{"n_layer": 16, "d_model": 384, "init": "uniform", "grad_clip": 1.0, "schedule": "wsd", "batch_tokens": 65536}
Each number is 500 + 50 x the weight over its row's rms, rounded and kept within 0 to 999. Layers, rows and columns count from 0. Numbers have three digits each. The size before them is the row's rms in percent of the matrix's.

# layer 3 attention query, 384x384, rms 0.0394, rows 129-178, columns 128-191
104:430552508489585532476454393486418545367520477477581496462528501491576579393534513493501457460456516567536523378507444494446513582498411532486636571377487482427490440587494424451531487509527484
094:465395530417427566484417542497566536553410565460520536493458504539527496511447502503420483514524504490486427507499459491593493447510452469454495447488484531535483505471493431414519458485501494
101:453431457434520375521498535452490491352473547443458463557439518576513433443464494473566537436527628505519506547577521522504500554443551470529546486488481470572531535507566510449596566524500438
100:531534524461458569546528457522621441475524411516430508508500418580455481564463484542536468587433498447441452497544522468486475572453451462488509532480636441455451620490597535508535547460578542
096:439484519457415462546474550548480420523493507534491573450530518540455545486566471538467548620543562566491431632473579434470597479577508553604397468549534457520452571474429441483559493543566437
101:464446492492429528553505473437514451583458510590453476467599483431468581538584523507551479472577470622470385471475458503536424453507516586506410505537577456549431470484511531456523558439517436
099:553505509542437494531482567385460589475440513601484464508445482562527543455455483464544452496547476555452481507412508552536541374522502392439459503425459520475517516492544425562521473347491509
099:525559532496538549472534390521458481507451457542502514455525470544434477504481560598494514467525457496427589548441502503505511481475604536508524552522483491475469485556537544544435608515490560
104:503421527489465602512535469509580430470512542390480474509447546574545538441542499480452403530499442551533443481506485428467502497488499497503501435477534424568439515533485563445488488519515495
099:480457544501554513515533612542564460452526570485538489525539526555434479566481526441480497443505547510470510543455499540603416581493639590482546512528481456536511509556526512541478433510485503
100:537483517484507500531541624548557438479566472485518503435507497619501615491429409548492521615527519547547488533517477482456523546505539485517509470580502500583487519461454483529451479530560577
102:528530493567496451515484469523469491546421542436546460508532423487452475558526537557487509469531475520441458552536523525490472502418579452453452560426443573538599509383633608521415483487495458
101:499483480546498524590574519505488463545505500409553519568522486482416506574537456478454510461559417467557434484525535491498533477577573577437497436515570508499507553531477536470458567486558575
102:448513544492515594541491561444550427497414457436512542403490514513575536508474418456482546555559476512660544508538527424540477536524514503504607453386414498487476576517398467460539580480456507
100:468508530469464395552470525572487481428525473493481548574498473441482551490550460566467597525576528443444520439639447467499628582538524599516503504544593435484412476447516435470417459465526367
096:558550504422533503489484464564476427423508511451498600523439530495583461471469506470460534581468466518592515495536542418496482584491447551524581496600487459547417542485461523465509389521515526
100:507503577457440512567490506529545564488461584576539506450497531439600558499520487483506500414536578450414520526485458429526442557493438495462525570448440515531552415514445534496558449437546414
100:497507589465433492631438498537402521573551460518506475499475473399500511488546617485453458489550517441548466495601442479578539413518567558472490424586453499533505487512539465560471472527499471
100:495505497453536522558549515438505394507565468478516425453523466466470549421515453472564405532452515547473364454533485489481521558498586495562549459471555521530468505465586484454429534521494441
097:420519482534430537551532513424397470428515510483487462459503436554481551473562461505526541489416491580466434469554570431564457616505520531495442507492457435504575512524506469529489555524414538
096:502499561581468406446637375458373524566457500504451555487487513555458431492506484521491535504495475509486570537451485520487454507493461477459515496536419416451481445482481516457469537497639450
099:525457491495385584443490480503533440566511491580435569424552509538496366539479457458458560550434453576468498450525492473463508464428420499555507430436530430429573471483463446458481600448515583
099:536534479567500499439505465491446493497595504459461403570455544392503477423493570486466352482563508521486481437570415501501474408550465396499528484474498454516457530502606427425544422437518492
102:479515571522421453485451507511433505495374449490393588378431480412539538564457537579443614523574509512498533614482438420532429388478536513501420492589571531415439466567445514543498519561558562
090:557528473486459464523461445480454602601514495448420457466552482586530420442508549453561546479393381437384528450453567497565491596560502493545461478490393472438558446563523474506482495473523494
102:457524432507506528516463603463506495514521552438544543503628551509547534451473408510529558461434562589551533424409516493458529589447559600573419556426420549402516446520537497521489489550521489
102:479437362478451552453398454459499463528444462560498427532454540488552485506559500427506492473506485448498537500523429500480451344437451437560494494527405448533519479415447528374548498476544401
090:452419427461503474514443487501480548579490547546501554437515414539453462506535468487522520438536607463420569492527448440447500523540482501479487579537484540576511392467520426453541536425573465
094:575501449525455495544456565496486506469517550493477476517532527585495525480523551464461440568548530420518495499445452446483486475545504383566554498541545535528458500446455464531569520443584471
104:524563497507470573580471472489505499471452510599514542446503480391538452430500481561473480441486415480638606530606579499594527476473383520516433472514507467498447477498433520516510542481530609
100:481488528451486563445559509506394541570499503455475499479503535518486574440459530576511470487525453552465499491553444518379482529517564476587555466549505391593441464586579594430508514454558459
103:522570515581517465522512460470488445505547576488473431491583496463433519453445450461563551484510497565487438459426507465526488687552587544497533582494463564471664583529477491576459482581531536
099:598474537501519563490552479536488437555507378472465476487459560447511477545537510538557520471503482533501492557439470489488472523538410518572541529593562439508429503504469446527442531570435495
102:458460439499555568486449412477459521529546450466494468516556472452497468496518451500466424539525585474566530420499457500570410415488458501495530424564527485509544524487526452520519432566443658
099:536508492562456555502500483507468426513574396513526525500475556497514504495468589515366400437489488499480540475474594459529596503427557440520488550490429544452544509498507526508465574508415505
102:582449575634518473427469557463426468519549488497489481419491549517431517516463523464563482420449483563454537540606447579447517520531491525510510508540436487461537500391440481350467571386525415
100:462504527486490436459550564583494506458496476519430447559477423416449488551432513518498573493527475560551557457435527466477457547493467395576509524479575476391507524515489536520426558521506560
101:595466465579476468545493467484466460475599375471483544579490485491443532496496458487537470520500460592561489538484493496512532655573416419440493575438406437412537512512464440452532570543505509
103:502536475459510471456493457481518396590516463502509517550546486537590529534451455637493498508507583561609454515604471447467519513515422446407522527420534463514442549504494515474477418454609460
104:524452525528469419543588517435432569526514543515485459614441481553468535532432421554536516530435468487483554548558455454514519471476627543479481505559468442433561538462581569493476547446492457
101:444530543584612585494478492426489499539477387465492443518526449503551372514375468489494505515539496535550488427528557612454537509478454493418503533526479526562520601577520598540544405532454545
104:531462483505551497567504504488439405441495522549503393443498497465443471432532484456451451492500526471513445466582483561493481562541574448582425505522514448603351473520512488557542515402494526
101:536523467537512420546561554517448469436575553530577436513426544448426520560559508491481517578487469474560522487486477535470478451552532499449484545500469511526486560482593521425449494489571440
100:536521484545563508474477565442542557505432395503483371483509550542596452456576429600527475581466595499436509541548490525509528519431504521536473514455609508462463538517443536547486557440489455
095:480507448454533468457478405479534487495472550492492494503510472535486539510507475486547549522515550565504454474555426373430463466465504530527499451503471432559513491429548490496465568431583559
105:516475470600511564491473479505476503620487489488565558480509413529517587515570490499526337610481495492542430593465498572450444540613517504536501547404461483539514602490442506469553511411508581
101:510460491551437476411438483558459576533530476635459611471596535558421495500485484522590539514495544574456526530492562491621502407451488406495479588392448535591520492569549536367531521407533531
102:537477602529500500441571587423556490558518423525513542421474466580518509540521458623544476502488475541392483526539416498436456458458618538514510561473535506537555576469476537546584478466520563
096:500642623492481498418471387462544567479524635487464519569534474588456426471473444506485454551522492502426572536527541485543563501517459580445558358581535494448560553460438449429476453461507468
105:456523476535445463529504555582485432398483542462531484504522581481481498410612651500524436500486480510504459507494510495535471404560428474568436539488481428526470456446514436498534488516550484
# layer 3 attention key, 384x384, rms 0.039, rows 129-178, columns 128-191
102:524542555512562465480458510417550515496570543469419544544441462564477456489543431469517517481532577468423545492542480412481461604502496546494497541474485559466529549431478511499402524590550510
104:451528429466484538492457536584468469523496494555574515536519516535523463461498628528447427499622513468465505508472547461420497421469477462447438502515487530503417493445450442445523494483525586
101:498457499474551385470442572458511491479466428550517557488462456474559426570538481474439539576573559551499534568540499484619473492521514439580465531459602501549532523457484543458501392601530551
099:628505573450509542522474457468583515457521432460442498602470458462498410482443542479465525453460521488503550460489442519507446543550470484474585480497491511426469548507434453497545598476495554
100:544539486437425449514521479528460390431556526539538503391525486516517552501436491487484439433520584498572527506518584481466528514634536543544548510466499431543494598539585439528512493558543544
103:534448504546452544488540489563507483438478429524502456466511493519517476450507563500462395484469534642549498445501470501555448482586468470434508503483530472516505453541592485436528650431493468
106:502523510543474475544416566544571481548392491517474630554424502437512473450480466489495528492554513572522469532487514528485498443490511450414433444515561581501537525455519549447546460469586552
097:524499529447481497549531421515483503543462439487476512523554497472473487552447493562439530457499432445428553514395492534491550453449555557513477544584535517385564463447456532511497503405480476
102:596441523437508504469484517509515439419506535510494459396568530539575540456436601466453470432440512472499435496430561533533562493549409509528434466466458476495482562509514527441528500474511536
099:512549530552482480511572551421452485521568542468447504518492433467454463576484445446507425546544583504476579470582512542476453504463532542510559565539486518459504515533535551511415470481640429
100:480467595477509519468598528476586406408601497518563507468524397510500454552422464490449551501459555505603452423516543428499480495582552512514533466486504479541483534481490491540474492568628559
099:467528419552459419508482498571498573473410548464472459510512472468480498576538524513467550444518493499490496557460565525563479532477562441549565554509547538459571512424528618538454492464572420
098:503397441494391526478542481477465520501531429521528477463466450463506506570424558552583474497497494400496439469548511595473607538566492456414480476443521497439561501472595519488589526498472518
101:483453526531495578449573596503494426475476408422511534449473544543498489536426475560491533600481472504527498508510561540557471529518456462524527496497451527417498518509469508530511563597567487
102:609578581471565431536425443550510422429557470454527487448543502513439480573561383466484562485427529445478442478528499486472498482541473473462518516463516452493477478482578488572520522444506489
099:516571543451520462488492407523424512439497583472499430522550471475589495456508574442512509531508508465495446450547593459526494513452470575554545470513499493522427467485532538549509469556415484
100:554442541453485564554503513458496609592501449469401485444482522431565491469432460491547498493448515477527421451399538560520529545529464481501501484518471576531457410477516587560542451443467446
101:536453557533507455576431467516506440472475450549546547454425563496515477533454600517509453442447566469588504475554495519538589523508534437483475430449512499483455454507460433516579496500501575
103:520504422473505422494566547520495611352511569506486448497562392539400431468418556489598425498503427391523465483521514460509540523493550500475446564510503542475515448490511592513486560424518552
102:469475446468518455549572491395439514545551544472532550466500340458470465372493585369494441520469498504482468436546482491552436520462516519504487559422513483493481472494530512462422534531522574
102:546490529489438474450428370477447538523431500506378474560532593492450484477595505467441568517448473520434523544428454534510443514465447519470478449503465485446560386469483504403471521493543521
100:509515502460474555459481531457523437419461565497513523387512523541515404449532512514480494541467604600531510371503467521485552526462455440463502459433507449520551488460519482451533597436523655
092:501489477519469443494397511503457605589563469508425431512473554452598512358547561559594376508417561493478421471529458502568506499578455466477498432532485494549489442524524467510526476457451513
105:475497498429443491535545417566432510501463509561459507424379543431520518505454605539466612483536520504502541587498549524546490526510444457499445502567464447481572455411522469528523553537478485
099:535552546500517485454501521448456549544566535489516515549485552500480420468552443529484464573437541562479480546441443447491548407490546462566430495387485541441587517479526409480485385443441510
102:485530490492507446477485501583500493459504581439542442530422492555438579481548480540546474419538405529410493462463474500503451560468521517358501534534547468531489533477465568445400491499556468
102:572455442487418501389406463526511551541474477552385509489420538447582465531552459483574409498572513514571597525378483577466534451486462455529517449504421452552435554432509584473563517500533398
090:532466495471500485584526500472425492425440530439492464529469438504457523597541511453478553503632488497471601590531458506455585365533442496591506589519523465507408485474510495457558541471564489
100:507530487573478439555455593471468428441581509494478510504514545504552503487454558419446471560563527488496483422462492508515507536508507475401504448427434498474523521531474545598508458519526493
100:547568499449441472507540539555493552538437557485497543488511504434455452498500543530524526525437567467532528530504448501537532520429505509514445536563627495588443579512538487487517560480437461
102:524494497501446501540563517478396552533530529492464548523564532572430638368450529582473470507471500489484457472479482497481490526472519452591482550513513409631547493557573465424528445428481386
099:485528412504453537543525446403468510432507517514586384504574513524466482526504503566510591545436565571540526498489463477494524557549544536529567542486423567540520565404471513508505469558499505
105:545564515541456549484501487501438513570469448488483426513573598440462511496541568512474483546505477524509436500468553546478494411580506470599461578517515470475486491443534462493437480556375499
102:459522477592569463483520495462510516432563455462471419540556548562556468545497477579425407434530477407565480451563496432530414489505465451466537509493535459525483475477513512468461555532542521
101:551450474497403566547474494425462422576540512598485489523572491525574514535558590515491366426559458478477604454456494550466623479470569509505564496499475566434465547461499541478432511460462484
104:517471542516542415521496551506549587574512512542496464481528566495490601459497581500604542542485511506529502523532456549504529513421538523489572490482581467475538536458595475460521543408490388
102:462445394563543558424453561415464473506526479468581531466543465462444486490517475414528489493505510470539573504453537482500498543532412494447466590574416461513486536508502480491475507446451503
103:398417503449478547594496419449470466550497473560499505482558554482442465463508438470450525533554517481502456452442447456488543486467465492430476461339528506408457555472549576467484520476556472
102:541529516453438493419482439475557491480561449458432510471483510499425580481422457580419546466477503444495419450512527484483419387677440506415482502488476475459454495517472616558496471449506499
099:523475492529438482538494500457468498527532562511530547512378446507642518501511495524517508439579549518483485458587448507451537599484469497473490551580507528472522483467559429489502529520582466
103:467527521456523547490491458513518488565577359458581474509583546481547401623447484525465499497466352444559494381446553467454490496570453554524605553594556558562493503581532564458507469559581461
101:542404511492469506499475501486594463447512500516552485490512470487501511424515522494511414556442529478441535539546546585524544587491428544470501492562447495593581551581526484520588454556365507
104:478390455505502494471448507477474513561585546535496515480377512509500457551537589502509525455465460476522514442443518500531532491533522604450487437514470550510483510419559529462497515524442432
102:477524492489492526548544575517636502569497390502544480383480507505558456608483446471508503542540445502521583498423602496496489553522517520462504524524570448512404560522520493572550545452437517
099:421516519443515424463488440566529567526451506416455471506442457484447465473527472560506602446389486455401490556587472418553516475506456577485465478502475448601527459468510503552575518441428568
100:505422457552491590564563510467531515479508527580510425453423472562480584462398487446548495578446488516544505508457536558612495502494432520511549499412555407432469523424485446549471478473539452
102:505485520582469591486426534508604506549532472502416593601475536528411574528494431524532618452610611533505504532471537509388561417445494413383501523516456512491499515504519496449534477426544548
101:545450516467565508514544441499539530522548491498451516458503471458583525476504486528541497535472521419595499453422438545447501534413583499513489565487521470444503504521563514500516517420533545
100:567528599467474519517480454590581464417510604474430501560531489489351470564448427544500518564455436539496506525459536528564493503463491542437560495699587453511531533492514523438519543561513448
102:536537442524465479508462527529548544512467578572415530438425551502515477362568617518585490481411488545398507465493428449564458472502495494529443535487468510546486488433512454488479515430507461